Weights of a small GPT-style language model, trained from scratch on English Wikipedia.
Training: a variant of SOAP for these matrices, 4108 steps.
Each number is 200 + 40 x the weight over its row's rms, rounded and kept within 0 to 999. Layers, rows and columns count from 0. The size before them is the row's rms in percent of the matrix's.

# layer 3 attention query, 256x224, rms 0.096, rows 62-63,126-127,190-191,253-255, columns 0-111
109,163,304,231,199,195,226,144,194,271,203,278,254,250,199,183,168,170,262,216,193,204,180,263,213,128,217,177,141,171,171,261,181,219,183,236,167,170,144,164,248,178,229,199,249,185,156,210,229,184,137,113,179,126,244,142,154,202,241,211,187,232,238,176,186,74,204,232,155,157,179,193,214,195,185,198,198,220,194,221,209,238,262,131,247,246,185,237,179,255,132,209,273,251,197,203,152,182,234,256,171,188,224,273,219,205,220,227,143,193,136,170,220
099,191,217,229,164,199,161,199,271,134,233,202,182,253,201,265,243,195,188,185,199,201,215,211,211,219,236,217,293,229,222,180,231,124,173,226,211,169,185,208,179,215,232,203,155,214,180,203,170,189,217,294,257,215,317,223,199,257,113,231,207,197,189,242,170,192,154,164,220,160,168,189,223,208,207,173,147,235,203,241,307,247,196,229,234,160,225,78,235,122,215,213,225,248,216,268,197,167,211,113,189,175,183,212,121,166,282,196,228,159,170,202,199
107,177,247,210,161,203,213,250,204,204,230,180,215,228,210,204,191,206,209,124,124,157,255,264,255,209,175,143,175,181,196,299,164,176,200,201,228,231,230,204,189,144,177,256,259,202,158,182,232,153,85,167,148,186,292,158,249,198,167,208,229,202,192,182,196,153,158,156,181,188,236,109,183,141,155,263,134,217,176,230,165,200,209,287,203,266,240,190,217,245,219,181,239,176,289,164,187,265,187,123,265,205,230,138,193,177,225,186,205,186,168,153,189
102,199,198,186,181,193,148,169,237,164,255,189,184,149,223,193,191,182,176,211,168,219,246,270,193,229,195,205,198,205,180,230,181,203,109,256,129,163,186,179,171,228,266,202,310,173,166,206,251,182,141,167,230,239,172,197,175,208,140,205,251,204,259,178,207,209,166,134,184,232,175,210,197,218,192,207,209,211,201,218,222,164,268,196,200,279,178,129,177,189,221,193,279,205,280,197,150,213,225,256,225,230,180,112,181,221,240,207,219,283,209,190,141
100,254,193,154,183,223,122,214,225,203,138,205,219,200,172,167,215,203,243,154,169,207,215,248,187,148,225,184,110,231,248,317,235,240,227,193,221,153,172,203,260,190,200,244,228,223,280,211,285,224,159,137,205,170,220,199,228,193,179,230,152,169,173,186,184,59,159,200,194,228,277,98,255,242,183,192,209,203,184,264,198,200,199,268,225,212,199,213,141,191,228,225,202,181,244,238,175,263,161,92,213,171,177,187,140,234,247,244,255,190,185,145,180
093,188,222,131,177,200,153,250,183,206,273,193,301,158,235,125,214,233,212,155,165,217,244,200,215,196,190,195,221,165,166,200,277,178,207,175,117,261,169,280,274,207,275,164,207,263,235,297,122,201,221,194,218,163,206,228,160,164,168,119,210,135,175,165,211,210,146,243,172,223,129,198,229,167,216,241,225,230,249,290,245,200,144,223,224,150,190,133,189,175,179,226,236,252,194,188,179,142,216,224,158,194,196,217,208,233,255,158,226,238,147,221,121
098,209,229,270,147,212,217,217,170,182,258,126,321,199,185,131,193,175,276,184,220,176,207,242,222,193,187,208,204,199,209,149,190,77,192,148,145,212,251,142,176,209,175,182,130,208,177,162,144,211,225,155,147,162,287,112,127,116,222,176,169,263,203,235,222,145,211,265,215,230,161,215,187,183,205,228,305,280,161,184,190,202,222,199,198,253,186,221,131,185,166,153,268,219,184,162,164,242,178,209,177,159,214,196,186,167,195,226,169,184,188,125,243
094,253,205,243,266,194,180,210,158,111,186,197,204,197,215,161,207,248,117,233,130,196,155,220,256,202,244,97,217,173,206,184,203,149,169,175,164,211,271,186,224,152,177,244,184,191,203,208,231,225,182,120,133,260,247,162,197,169,261,192,142,174,144,241,188,159,193,204,258,234,193,178,209,215,40,183,213,216,203,160,277,187,189,213,163,195,217,216,272,129,197,280,217,241,205,194,259,173,221,135,164,189,222,151,189,134,260,224,197,261,152,148,153
089,132,218,232,149,235,188,234,161,178,259,152,255,201,217,140,226,144,214,223,192,201,213,187,153,161,158,206,204,175,166,266,219,154,193,229,177,108,203,271,158,219,240,107,251,218,140,228,148,230,239,202,173,192,268,133,218,285,122,267,218,188,188,225,186,216,211,222,174,222,214,210,246,153,188,246,185,207,176,251,201,266,230,272,192,179,172,196,217,217,230,201,272,230,209,213,195,234,247,217,194,273,177,216,219,205,189,209,200,193,194,306,121
# layer 3 attention key, 64x224, rms 0.0956, rows 61-63, columns 0-111
099,262,196,184,219,136,212,291,242,186,161,185,140,197,219,79,281,279,142,157,179,155,261,230,196,223,151,184,261,180,171,184,192,300,129,216,236,255,229,189,246,160,259,231,178,206,210,190,196,160,248,253,172,182,165,185,267,180,203,209,293,158,241,166,141,242,239,261,194,221,233,230,225,186,197,185,175,170,208,164,206,127,136,151,233,182,176,156,194,227,223,298,184,189,211,191,164,222,126,195,207,216,187,158,109,169,224,236,214,195,274,182,248
105,224,230,202,206,169,116,205,145,152,260,245,277,198,194,140,309,222,199,171,170,199,217,183,277,190,171,229,159,196,233,195,152,251,197,329,234,192,146,196,171,199,223,112,199,163,264,204,149,161,152,159,176,168,258,210,174,256,209,201,172,167,225,199,206,176,268,250,172,243,154,215,186,205,224,200,150,273,241,210,256,201,213,126,159,251,223,277,224,181,211,143,260,262,163,178,230,203,181,151,214,203,247,173,283,127,210,203,232,209,142,169,217
092,244,186,134,127,142,222,251,177,173,231,204,193,121,185,153,174,250,164,190,192,180,229,176,246,194,178,222,239,186,156,235,228,199,143,196,131,197,255,206,167,259,197,158,187,118,231,288,167,266,175,247,256,225,196,220,207,237,232,214,242,197,204,156,285,230,215,259,162,185,190,148,232,216,164,207,227,198,161,251,192,201,124,172,180,261,190,199,218,311,188,250,263,206,186,174,181,146,258,269,193,186,224,135,178,243,170,227,193,164,166,227,203
# layer 3 attention value, 64x224, rms 0.0965, rows 0-10, columns 0-111
109,206,202,221,215,208,215,222,180,167,254,182,234,210,150,195,201,206,224,200,174,216,210,222,235,231,129,193,240,248,207,212,168,306,271,126,208,141,232,204,132,160,251,195,221,166,218,190,271,177,210,223,154,225,225,220,191,201,154,248,192,229,154,268,230,141,156,217,239,93,214,264,204,199,123,192,230,169,180,206,165,97,227,221,224,211,213,217,232,213,100,169,215,225,174,204,207,174,245,168,244,196,231,238,176,122,193,162,250,215,203,220,257
100,171,160,275,199,163,224,175,288,176,208,178,223,212,241,208,181,129,168,165,249,177,162,156,119,135,192,190,239,278,202,225,231,245,258,208,155,224,262,182,224,189,177,186,203,255,147,220,160,176,237,243,173,153,190,230,215,205,163,229,162,197,243,283,145,199,140,248,168,101,254,170,228,238,204,158,138,199,277,187,180,124,168,235,167,223,150,185,192,180,224,177,158,203,276,173,144,179,211,232,155,269,121,195,152,105,227,212,221,276,211,181,178
094,213,263,193,216,168,212,150,248,226,162,180,227,169,163,162,204,198,202,210,156,203,195,184,194,214,150,169,213,184,161,240,175,118,164,152,180,153,180,201,155,168,172,151,234,183,158,250,232,215,216,180,170,190,236,275,190,149,173,196,93,284,217,196,165,189,182,226,191,263,198,176,169,266,183,192,191,237,246,233,250,165,99,240,159,97,242,180,206,209,170,167,151,239,213,149,196,156,216,291,249,133,228,187,163,212,180,239,217,156,186,215,288
098,158,174,225,164,221,211,157,226,229,137,203,242,133,190,250,229,228,148,224,159,188,119,222,171,169,196,239,191,177,89,201,236,239,221,83,225,186,170,188,239,143,192,150,170,173,189,265,179,195,137,190,234,114,199,167,178,203,224,203,277,172,155,247,205,212,177,169,197,207,152,124,222,132,208,223,265,196,218,203,159,203,200,225,217,203,124,166,136,227,205,191,244,210,199,189,251,131,192,256,230,160,172,183,232,206,142,294,234,196,172,248,293
103,184,288,248,162,205,176,271,237,226,195,208,165,219,209,227,254,237,198,206,230,126,234,290,236,193,198,259,243,293,150,152,111,181,188,219,192,200,235,171,190,167,238,199,226,145,190,225,202,184,142,227,123,209,276,189,177,220,137,183,149,205,185,153,189,221,129,191,266,249,148,208,193,196,236,160,192,171,180,206,258,194,231,236,232,193,184,96,149,217,130,220,210,185,168,214,213,265,186,174,207,192,254,250,172,131,171,177,273,124,208,216,167
099,208,156,236,199,144,142,182,166,205,197,175,203,241,247,180,151,206,253,215,244,181,200,222,210,157,199,207,131,183,201,164,250,249,177,205,189,144,224,144,203,205,194,215,201,228,190,191,253,239,149,224,203,210,222,244,285,145,165,162,298,196,175,244,166,134,142,136,184,206,228,171,198,219,172,182,172,265,183,195,85,181,98,191,157,201,208,232,215,192,151,171,160,169,152,250,218,193,182,178,218,205,260,242,163,201,195,207,217,269,206,278,206
098,141,125,147,199,205,173,188,178,196,172,232,193,239,158,116,216,140,200,158,140,271,198,200,192,223,186,193,119,186,283,266,121,235,204,250,248,228,221,197,122,191,195,257,245,283,224,211,175,248,182,212,168,221,150,225,246,172,182,207,231,228,192,202,78,255,233,217,294,242,202,217,161,214,145,206,175,170,199,219,202,158,194,197,94,191,215,205,138,177,126,224,207,230,247,197,246,130,227,208,155,215,145,230,215,342,208,247,260,215,203,271,169
098,186,228,222,238,222,128,107,217,154,160,260,170,225,205,227,223,181,198,217,183,133,207,197,224,176,204,188,212,186,258,210,222,262,291,185,191,152,192,248,190,163,276,229,189,213,251,161,222,238,230,264,243,201,199,267,234,264,231,221,170,171,202,184,143,179,197,211,184,219,139,191,253,223,210,210,210,207,177,105,132,214,296,185,175,188,216,197,158,236,277,236,160,242,268,219,294,187,238,142,161,211,183,236,201,199,252,168,202,185,219,229,214
097,246,224,172,198,255,209,154,239,164,164,239,227,206,155,251,211,294,230,207,197,166,190,130,172,225,199,163,190,164,242,242,251,217,188,183,228,201,187,172,247,188,168,163,192,109,186,129,236,176,186,193,216,177,251,287,236,264,239,183,176,212,144,187,238,157,174,250,288,158,165,142,158,237,239,157,195,210,202,182,195,164,174,237,178,200,197,211,197,205,208,147,283,196,214,253,209,269,195,208,212,228,237,183,212,245,234,234,205,181,208,282,171
101,189,224,229,236,190,255,221,183,172,172,132,213,239,176,207,186,250,242,217,213,226,209,124,120,260,215,190,160,225,270,280,197,173,235,233,129,185,178,218,221,221,222,150,196,258,214,166,190,223,173,238,216,211,142,262,180,214,165,166,228,238,210,221,261,242,141,55,129,208,217,184,164,163,252,182,175,206,193,196,210,214,197,164,178,207,213,174,160,227,90,161,175,194,258,282,185,204,180,216,213,174,136,195,136,193,185,151,139,166,223,230,234
099,240,259,203,214,145,207,239,189,264,155,238,207,185,174,160,258,183,197,192,216,137,174,195,177,157,177,171,256,273,263,151,198,167,230,99,237,174,245,137,178,153,248,210,191,267,230,210,191,321,135,190,234,253,255,240,274,215,218,168,233,114,189,170,252,205,254,158,205,155,189,201,230,247,179,202,152,228,240,193,211,191,188,276,270,241,191,225,194,226,216,266,212,239,188,186,180,153,234,163,228,149,211,193,273,228,184,223,167,226,160,198,213
# layer 3 attention output (transposed), 256x224, rms 0.0945, rows 0-9,64-73,128-137,192-201, columns 0-111
104,247,210,254,196,203,197,216,167,194,216,253,214,160,226,183,179,234,168,175,167,251,197,231,215,243,95,222,139,166,194,123,183,132,165,137,219,167,187,195,154,228,226,198,192,179,179,182,246,192,216,163,176,240,210,235,248,159,225,219,226,248,184,220,206,171,206,171,223,244,126,180,161,206,251,148,253,195,197,220,177,100,169,135,225,224,221,205,202,167,169,267,204,157,195,156,205,129,164,187,197,218,204,209,273,177,193,256,238,231,171,198,150
102,152,75,174,210,124,221,219,206,199,211,207,230,151,209,238,246,181,168,184,264,187,230,171,253,165,171,169,236,183,232,273,230,233,207,190,237,233,244,151,258,191,124,200,154,279,178,234,124,147,206,157,192,255,174,266,203,227,151,222,196,230,192,252,258,137,188,270,167,196,186,124,214,190,182,248,214,272,236,229,200,207,244,201,136,225,178,204,206,143,161,193,276,249,191,183,214,195,211,210,256,230,224,126,167,289,224,214,165,182,230,129,248
097,155,220,223,263,183,192,207,249,259,212,246,197,123,172,233,261,134,212,273,224,251,113,174,248,198,225,217,230,191,143,225,170,270,153,218,166,158,190,217,155,213,39,168,265,120,219,175,220,240,193,251,225,220,183,187,205,184,255,171,266,106,218,210,193,221,175,167,219,257,217,180,158,212,173,235,145,170,201,146,240,227,172,153,254,188,190,130,172,175,247,187,193,251,129,161,210,218,230,223,234,162,193,149,157,185,193,184,226,137,216,232,198
093,230,195,191,227,148,194,205,296,193,184,169,262,263,141,200,157,204,170,228,169,189,183,153,148,213,214,192,233,150,173,192,219,236,191,251,213,121,221,227,230,252,203,140,216,219,152,270,202,200,195,192,245,161,218,138,300,176,211,222,249,255,164,149,221,172,240,229,253,178,219,220,220,244,185,243,284,170,194,253,179,196,144,120,155,165,240,211,196,225,108,256,221,141,174,166,181,215,255,230,253,246,154,152,104,227,253,243,240,214,194,198,196
099,179,216,310,207,247,190,223,201,275,253,267,132,232,178,187,177,145,179,200,242,187,191,170,262,161,166,180,209,204,224,128,234,157,242,203,172,223,277,216,252,220,139,153,195,143,215,239,193,183,171,276,194,207,186,212,229,208,142,254,189,265,74,223,267,124,175,215,240,250,200,243,208,189,191,231,233,199,130,192,193,145,175,237,179,180,243,168,219,174,188,264,201,229,207,277,162,144,133,218,164,147,132,160,157,161,113,174,182,194,153,245,205
098,252,222,266,178,239,214,178,214,210,189,210,150,189,280,192,210,154,230,175,173,282,167,195,207,245,143,195,163,252,261,173,202,219,134,201,217,157,161,183,217,222,165,254,237,189,176,196,253,170,180,176,119,227,175,183,241,188,272,220,202,147,161,167,193,190,207,147,194,222,180,144,176,238,249,217,171,207,180,221,85,134,207,210,186,211,236,254,182,236,161,207,174,148,188,206,218,224,173,187,193,275,204,246,219,152,158,188,218,231,226,197,187
097,135,205,212,201,182,201,159,202,246,259,198,194,150,203,117,267,204,216,207,217,155,208,204,153,230,226,214,167,202,146,194,243,242,240,175,181,224,151,160,228,170,263,246,251,253,217,285,203,250,216,167,213,174,117,325,105,211,161,199,174,193,222,255,127,135,188,146,218,165,176,202,139,204,212,176,175,126,210,174,197,170,143,202,147,291,211,216,108,223,190,220,253,232,197,226,217,195,106,257,171,248,279,201,201,190,215,253,133,183,268,228,208
095,213,261,190,241,218,181,110,139,191,139,231,171,237,189,202,228,244,190,181,136,153,198,195,215,161,184,280,162,183,263,164,202,245,228,211,259,205,160,209,218,163,175,207,196,216,268,138,251,135,204,183,182,215,152,209,256,234,223,170,201,187,153,263,131,148,173,216,187,233,135,210,176,217,213,208,256,189,166,210,175,257,239,169,189,164,173,247,147,198,233,232,149,153,234,182,189,185,164,216,211,191,136,274,200,220,275,241,250,215,196,142,149
090,185,209,238,166,235,148,118,220,190,236,232,108,256,235,116,277,197,181,126,149,247,198,187,282,235,203,274,246,211,223,152,167,272,192,130,157,174,199,107,147,255,176,141,203,172,165,93,258,268,187,205,148,192,202,216,218,206,187,195,281,239,189,210,219,170,160,169,255,202,198,131,207,116,214,262,212,256,163,190,163,183,220,127,214,153,181,253,201,210,173,207,183,211,213,211,247,184,227,212,207,269,218,152,214,227,227,215,177,143,258,166,154
107,169,168,234,127,224,212,242,210,238,206,164,205,177,233,191,217,324,160,199,176,199,233,198,244,251,241,188,192,191,196,150,176,297,198,153,142,163,266,216,272,144,274,148,206,254,213,196,107,191,216,239,202,169,191,203,249,140,164,217,211,164,290,185,183,170,218,176,190,165,174,188,185,170,219,225,239,228,280,275,157,255,215,213,256,167,194,191,209,171,202,150,135,116,235,226,195,226,152,266,235,222,241,284,237,232,150,213,209,174,162,278,254
104,214,198,171,189,209,188,155,217,177,168,180,233,190,212,217,213,160,165,213,167,159,152,167,208,229,224,191,280,207,202,184,157,194,211,284,212,258,215,95,246,203,153,183,230,157,194,240,206,257,237,224,229,204,227,186,260,128,219,159,151,173,229,165,228,220,192,242,176,237,184,185,178,173,226,188,114,192,215,238,203,278,208,135,215,175,201,162,157,194,224,247,165,177,186,169,165,260,142,188,206,182,149,146,158,213,156,213,164,219,226,232,189
103,214,261,185,184,217,211,203,182,205,221,190,184,208,210,180,203,283,233,280,108,198,192,230,224,241,191,176,196,177,228,190,119,242,172,233,194,236,116,203,171,180,178,164,258,152,253,82,290,123,160,253,210,123,128,119,216,189,262,178,197,224,251,135,193,197,257,179,203,194,141,229,203,246,280,271,192,175,199,179,164,192,175,104,206,236,244,166,164,170,196,192,195,257,136,217,171,119,279,236,184,206,186,145,284,191,225,156,182,192,173,153,167
109,192,217,198,201,210,217,205,186,183,182,225,239,158,187,225,218,194,243,166,221,149,180,237,166,213,238,213,173,198,259,226,170,207,211,170,214,172,204,199,220,201,259,186,190,264,143,232,212,154,127,174,133,212,222,133,243,250,132,181,218,152,132,213,262,240,203,249,240,181,193,235,252,194,174,187,211,187,176,274,138,208,267,264,220,213,250,259,227,235,233,191,205,93,244,182,222,199,143,193,213,187,178,179,232,137,187,187,191,319,240,179,183
103,191,211,242,256,241,291,226,201,229,196,167,214,167,245,251,257,190,250,138,263,222,245,214,177,217,156,234,153,257,281,141,240,203,234,266,199,176,263,111,195,187,242,251,235,183,162,226,139,223,191,234,150,295,185,188,180,247,133,224,115,185,215,203,191,212,177,167,159,195,207,208,160,145,122,175,179,207,149,202,199,137,255,185,241,264,199,201,183,124,306,158,214,195,155,149,254,286,196,153,209,196,188,218,209,173,228,121,168,162,197,206,143
110,180,147,171,200,164,190,195,195,188,210,112,184,232,166,227,178,183,246,219,258,222,184,223,141,186,195,163,90,213,206,206,232,186,146,208,177,159,123,186,208,156,217,188,232,224,217,57,209,182,219,161,252,203,214,162,161,156,199,145,257,281,223,153,170,194,198,202,228,191,209,226,244,273,169,245,252,141,216,212,151,290,234,126,172,234,178,241,137,189,155,204,122,146,223,199,264,211,154,253,154,215,234,174,176,202,198,237,199,146,251,192,291
108,181,209,183,200,209,177,220,165,225,195,174,206,131,103,235,177,248,175,222,191,181,199,215,170,215,217,259,157,130,154,217,213,195,169,179,211,285,204,215,230,215,195,169,224,208,251,235,124,216,171,143,244,271,169,198,123,191,224,177,120,211,202,203,165,207,170,229,165,125,159,189,207,138,186,243,135,200,166,215,224,179,283,151,207,221,153,166,219,212,136,166,163,213,186,275,225,167,238,180,219,171,173,118,166,185,282,150,208,176,128,153,210
105,230,181,240,235,214,156,232,174,208,217,226,154,192,199,191,104,191,235,195,267,157,211,244,133,200,183,125,222,234,161,168,228,212,94,199,215,193,267,167,208,152,169,208,126,164,168,181,230,184,117,231,212,252,199,130,247,197,269,268,231,202,219,166,209,202,217,215,121,176,181,149,202,154,232,220,262,215,190,242,212,256,265,257,185,120,136,212,215,158,278,228,180,163,178,152,203,260,232,171,268,157,126,166,101,123,200,182,259,199,134,231,274
100,181,214,216,188,178,222,290,256,155,206,210,158,209,191,232,226,198,242,181,198,222,192,144,185,246,206,97,182,170,234,174,176,161,181,174,198,158,212,200,148,234,168,212,255,199,177,214,142,188,175,163,147,180,208,95,181,155,174,192,213,254,213,152,231,211,207,186,151,237,219,223,151,168,224,172,179,215,208,216,202,188,145,201,170,166,157,212,249,233,146,171,228,137,151,235,162,209,132,223,234,191,255,185,200,166,217,181,198,195,251,191,169
104,184,138,207,310,206,226,250,158,233,173,205,248,124,152,307,151,181,201,315,210,185,250,242,178,170,212,175,233,214,197,224,163,153,183,238,224,175,218,266,187,195,160,175,219,229,281,291,218,122,193,177,249,230,196,157,240,198,178,192,137,164,191,176,123,158,248,210,161,157,184,239,204,192,178,225,248,230,158,171,188,247,182,181,207,226,131,188,246,177,211,192,161,243,260,206,188,165,166,173,194,164,237,159,132,179,166,234,223,222,191,202,239
104,145,124,185,219,175,235,195,237,156,248,278,284,171,174,237,138,185,176,136,160,195,125,259,207,153,204,149,238,197,186,188,207,204,147,282,186,221,116,160,128,142,241,217,235,159,186,218,304,215,179,165,213,180,192,185,164,203,155,247,196,200,138,198,202,213,235,238,215,197,227,223,198,251,145,229,196,150,184,177,227,158,166,185,258,198,217,188,187,176,210,248,225,196,195,169,238,165,264,167,172,193,224,178,294,171,172,203,239,220,208,142,220
104,87,204,142,158,225,199,199,201,210,136,181,113,212,186,202,215,220,234,286,174,237,196,147,241,175,228,158,130,115,164,244,243,223,179,149,170,204,169,252,200,150,244,244,147,259,275,163,150,177,183,180,133,182,222,141,134,248,166,223,216,146,226,158,149,152,166,152,200,172,249,169,260,185,201,226,217,195,166,147,221,199,236,210,198,186,213,240,173,179,240,183,225,199,185,228,282,216,185,170,185,177,207,194,236,188,186,170,157,138,241,146,163
095,246,209,224,153,199,149,224,186,239,201,198,219,196,243,242,180,185,238,142,192,168,158,197,151,160,202,161,207,192,101,164,250,204,222,228,203,119,259,178,184,170,211,244,232,189,210,193,286,253,201,168,190,237,237,148,266,211,204,196,183,281,248,303,148,262,175,192,201,156,288,156,187,212,150,163,254,204,129,172,192,202,188,273,162,236,231,227,209,237,172,188,178,197,217,154,255,240,232,140,218,121,205,258,205,211,164,221,157,184,191,212,241
101,184,180,181,223,220,238,212,208,169,152,194,265,258,213,207,198,233,176,191,239,187,236,223,188,209,169,203,171,167,202,176,209,225,260,216,190,239,213,196,205,214,208,284,208,202,212,176,146,236,279,187,215,201,204,225,124,189,271,246,161,199,223,189,178,186,177,167,152,221,179,168,166,205,267,204,212,155,243,190,240,136,206,179,213,226,224,166,159,185,164,227,243,225,165,244,152,253,151,142,176,273,169,262,237,280,205,287,160,214,235,229,211
108,203,230,181,206,212,194,275,186,173,287,187,160,259,235,176,152,213,174,222,163,208,210,207,212,166,265,135,227,173,169,250,218,224,171,188,165,182,245,268,186,220,137,268,167,207,239,86,186,216,241,166,204,214,218,239,133,177,259,162,231,154,173,154,108,137,214,198,215,227,191,226,248,246,242,191,165,195,267,176,237,187,188,200,148,187,232,173,235,268,247,157,218,243,277,267,149,177,214,140,246,220,205,190,181,202,260,158,122,222,203,148,241
099,233,282,139,201,189,202,201,238,170,166,191,263,146,188,225,208,196,179,264,173,191,212,139,155,199,224,211,207,149,143,184,263,202,184,185,197,201,302,165,203,197,168,235,182,186,244,190,196,186,203,159,166,195,171,233,218,196,233,258,178,167,177,200,171,222,305,203,175,194,199,165,207,241,138,157,224,283,233,242,150,225,120,201,208,150,205,224,232,305,221,150,192,287,205,139,163,163,233,172,261,214,234,233,285,270,195,148,188,215,198,193,244
097,193,280,172,129,222,218,214,229,180,234,185,303,211,186,189,212,271,193,256,198,207,174,114,218,168,200,235,220,225,209,189,180,194,223,211,210,119,143,196,212,174,157,147,145,197,155,165,270,239,242,209,160,205,221,216,221,269,250,252,155,206,181,164,266,110,174,174,215,205,240,173,223,298,246,253,204,169,174,135,153,256,172,216,250,130,223,191,216,206,209,248,307,197,195,173,271,186,247,190,105,112,174,164,274,214,211,278,227,174,177,161,178
092,264,219,128,132,189,221,186,282,150,205,107,245,170,241,207,233,228,197,196,154,231,179,162,169,192,135,213,205,201,253,191,168,199,304,150,149,185,178,242,215,176,184,154,225,220,165,192,207,246,231,182,205,222,245,192,191,254,184,168,257,217,217,204,147,172,154,152,205,286,179,206,224,206,213,192,282,217,190,274,201,259,188,164,252,261,238,203,214,258,223,165,192,216,205,251,187,203,205,132,170,281,239,189,156,207,251,236,181,201,260,133,239
098,287,166,188,135,156,209,204,269,266,269,162,233,213,216,174,238,229,207,216,186,173,232,264,274,144,201,215,214,159,211,178,218,177,153,227,237,262,200,203,208,142,234,180,213,211,153,238,275,216,130,200,203,255,215,188,192,209,143,128,197,160,143,188,160,221,192,198,169,155,160,204,123,191,167,269,189,174,230,237,224,129,176,215,265,299,171,268,239,158,220,195,248,255,151,213,128,165,172,238,191,182,249,206,160,192,125,156,247,88,211,274,227
094,156,248,111,278,175,168,232,219,193,260,219,204,273,188,250,167,197,206,100,222,197,167,173,201,217,173,205,215,215,184,232,235,193,213,159,196,174,231,210,249,175,258,179,254,238,129,227,201,145,219,248,207,135,218,233,110,224,175,195,206,216,249,219,181,212,141,181,147,154,182,166,198,272,202,221,197,161,203,139,203,182,212,233,185,147,199,166,121,175,177,237,213,167,163,138,139,173,249,210,151,168,165,241,226,140,259,167,159,149,173,160,228
095,224,175,171,265,195,227,284,165,190,219,177,237,233,205,167,202,194,179,280,218,271,187,129,188,244,222,212,214,172,206,270,206,190,149,199,291,200,240,142,192,246,146,245,172,194,188,257,117,188,251,203,162,205,203,157,191,187,242,231,195,185,171,151,133,271,151,249,230,175,123,215,225,94,216,198,165,213,196,216,166,149,226,252,168,197,210,186,214,233,217,218,248,222,226,205,135,188,156,225,229,178,176,228,94,221,222,217,140,241,151,214,151
103,242,217,236,197,251,219,176,193,230,314,128,193,188,159,134,221,208,261,133,163,139,215,231,268,82,209,265,251,215,165,176,175,178,238,141,252,190,244,236,158,237,186,136,215,170,175,219,231,204,188,217,208,164,150,221,168,227,137,162,224,165,99,205,221,236,199,253,174,190,205,187,147,207,176,132,148,149,202,178,238,172,159,248,183,234,187,205,220,252,200,253,177,225,159,206,120,216,179,231,165,154,221,264,140,222,196,208,230,205,184,236,235
098,166,179,177,197,325,197,226,208,194,223,231,172,184,205,145,187,157,211,204,252,191,235,258,255,218,172,306,217,182,242,180,223,126,270,158,145,178,249,236,198,185,223,185,130,240,128,177,146,245,226,267,216,193,297,229,172,159,191,205,222,166,242,161,167,189,178,212,169,257,182,177,178,169,197,113,178,173,165,215,227,258,205,172,267,116,171,148,232,179,233,255,171,224,251,184,183,240,220,183,220,225,227,227,125,186,116,205,212,159,208,229,233
097,227,174,212,279,214,176,172,187,204,237,136,176,203,256,235,239,245,162,198,115,220,299,252,187,297,136,155,210,246,241,230,151,162,117,188,233,198,202,166,193,160,151,158,121,213,202,228,101,248,257,222,187,204,242,150,267,223,142,173,167,181,227,135,195,249,255,248,171,149,202,146,207,190,232,209,194,226,197,184,190,304,213,142,157,223,176,203,235,185,196,176,189,154,221,185,219,243,223,301,213,189,205,246,160,199,239,196,184,200,189,171,230
102,185,250,299,203,160,176,173,219,223,160,203,192,177,297,97,278,179,223,219,204,213,171,210,225,237,142,250,224,138,180,160,246,202,186,199,193,266,150,230,240,217,209,168,218,211,239,237,264,136,189,237,207,224,247,206,185,195,159,257,212,261,279,232,196,215,215,208,211,169,219,127,200,243,252,231,223,175,204,161,133,197,146,165,172,123,184,140,177,170,140,166,227,220,181,163,195,185,155,188,155,189,245,222,248,224,139,282,214,188,232,147,224
110,168,160,108,160,244,226,170,186,161,179,170,175,228,227,187,191,223,249,177,186,203,215,194,190,182,246,154,242,267,264,303,218,224,285,216,205,225,137,211,152,219,208,243,170,181,137,138,238,210,195,271,207,251,197,181,170,287,160,197,214,128,228,202,245,194,173,116,222,177,189,212,149,214,280,276,97,220,233,167,249,153,261,221,251,231,198,192,221,147,221,243,200,187,195,203,225,200,231,173,286,207,227,223,203,185,249,157,185,215,265,206,139
097,217,158,165,199,179,158,120,136,139,242,202,181,219,258,162,251,138,182,183,210,239,222,245,148,281,218,165,263,186,258,194,231,215,209,158,166,225,145,196,162,221,194,203,209,188,208,163,169,174,226,194,183,150,174,170,178,262,147,197,271,140,172,229,179,262,219,134,238,227,276,225,179,178,237,179,157,194,182,222,176,255,171,201,237,174,266,165,135,193,192,222,295,184,185,154,108,252,242,263,227,250,190,260,130,237,167,261,217,125,223,175,208
103,179,207,243,206,195,177,182,105,163,143,214,222,297,155,211,245,182,190,244,199,159,188,199,260,224,209,246,211,140,203,244,210,191,182,208,212,234,84,257,243,233,129,211,171,177,183,192,231,176,224,134,213,131,157,237,188,199,194,238,243,157,202,274,259,226,200,198,199,242,253,229,187,164,177,210,183,160,205,189,148,204,274,145,182,179,263,155,257,200,154,202,137,239,186,183,239,199,267,233,191,199,181,218,229,249,192,192,214,240,250,195,108
098,162,149,263,220,190,179,156,192,163,190,146,200,215,207,134,157,198,145,149,221,200,195,155,136,130,225,192,214,290,153,228,187,168,190,241,120,194,168,177,234,212,236,163,191,271,172,206,236,209,334,169,206,177,172,172,176,207,222,247,183,125,289,257,241,229,220,193,237,192,230,181,228,216,130,181,154,161,223,158,246,155,274,264,250,209,254,171,195,182,234,267,203,200,228,176,290,114,175,199,248,273,139,225,229,222,200,212,258,272,242,174,202
108,214,278,218,179,200,215,192,198,205,166,217,258,195,287,163,194,161,191,206,212,148,215,249,172,209,181,209,110,180,210,189,255,190,159,226,224,177,178,139,168,145,213,242,200,176,217,185,204,236,225,121,172,221,176,180,202,149,224,255,283,245,200,176,234,219,232,204,212,242,195,216,215,186,256,195,178,238,237,250,242,177,183,163,211,190,167,198,240,191,163,200,212,199,215,143,247,146,197,243,235,211,223,202,314,157,148,179,287,310,148,268,250
095,208,215,199,150,186,129,121,171,148,123,216,126,235,146,167,220,177,204,193,269,189,242,158,223,147,157,153,180,238,198,190,210,164,254,167,232,115,203,174,206,269,177,196,147,165,225,263,232,198,177,243,301,202,223,185,230,213,139,159,184,93,171,173,237,147,241,131,213,209,194,147,226,257,214,147,229,166,214,127,217,225,211,231,216,149,176,193,222,185,238,197,159,209,217,185,208,205,157,166,202,227,220,185,190,172,160,154,182,221,267,173,187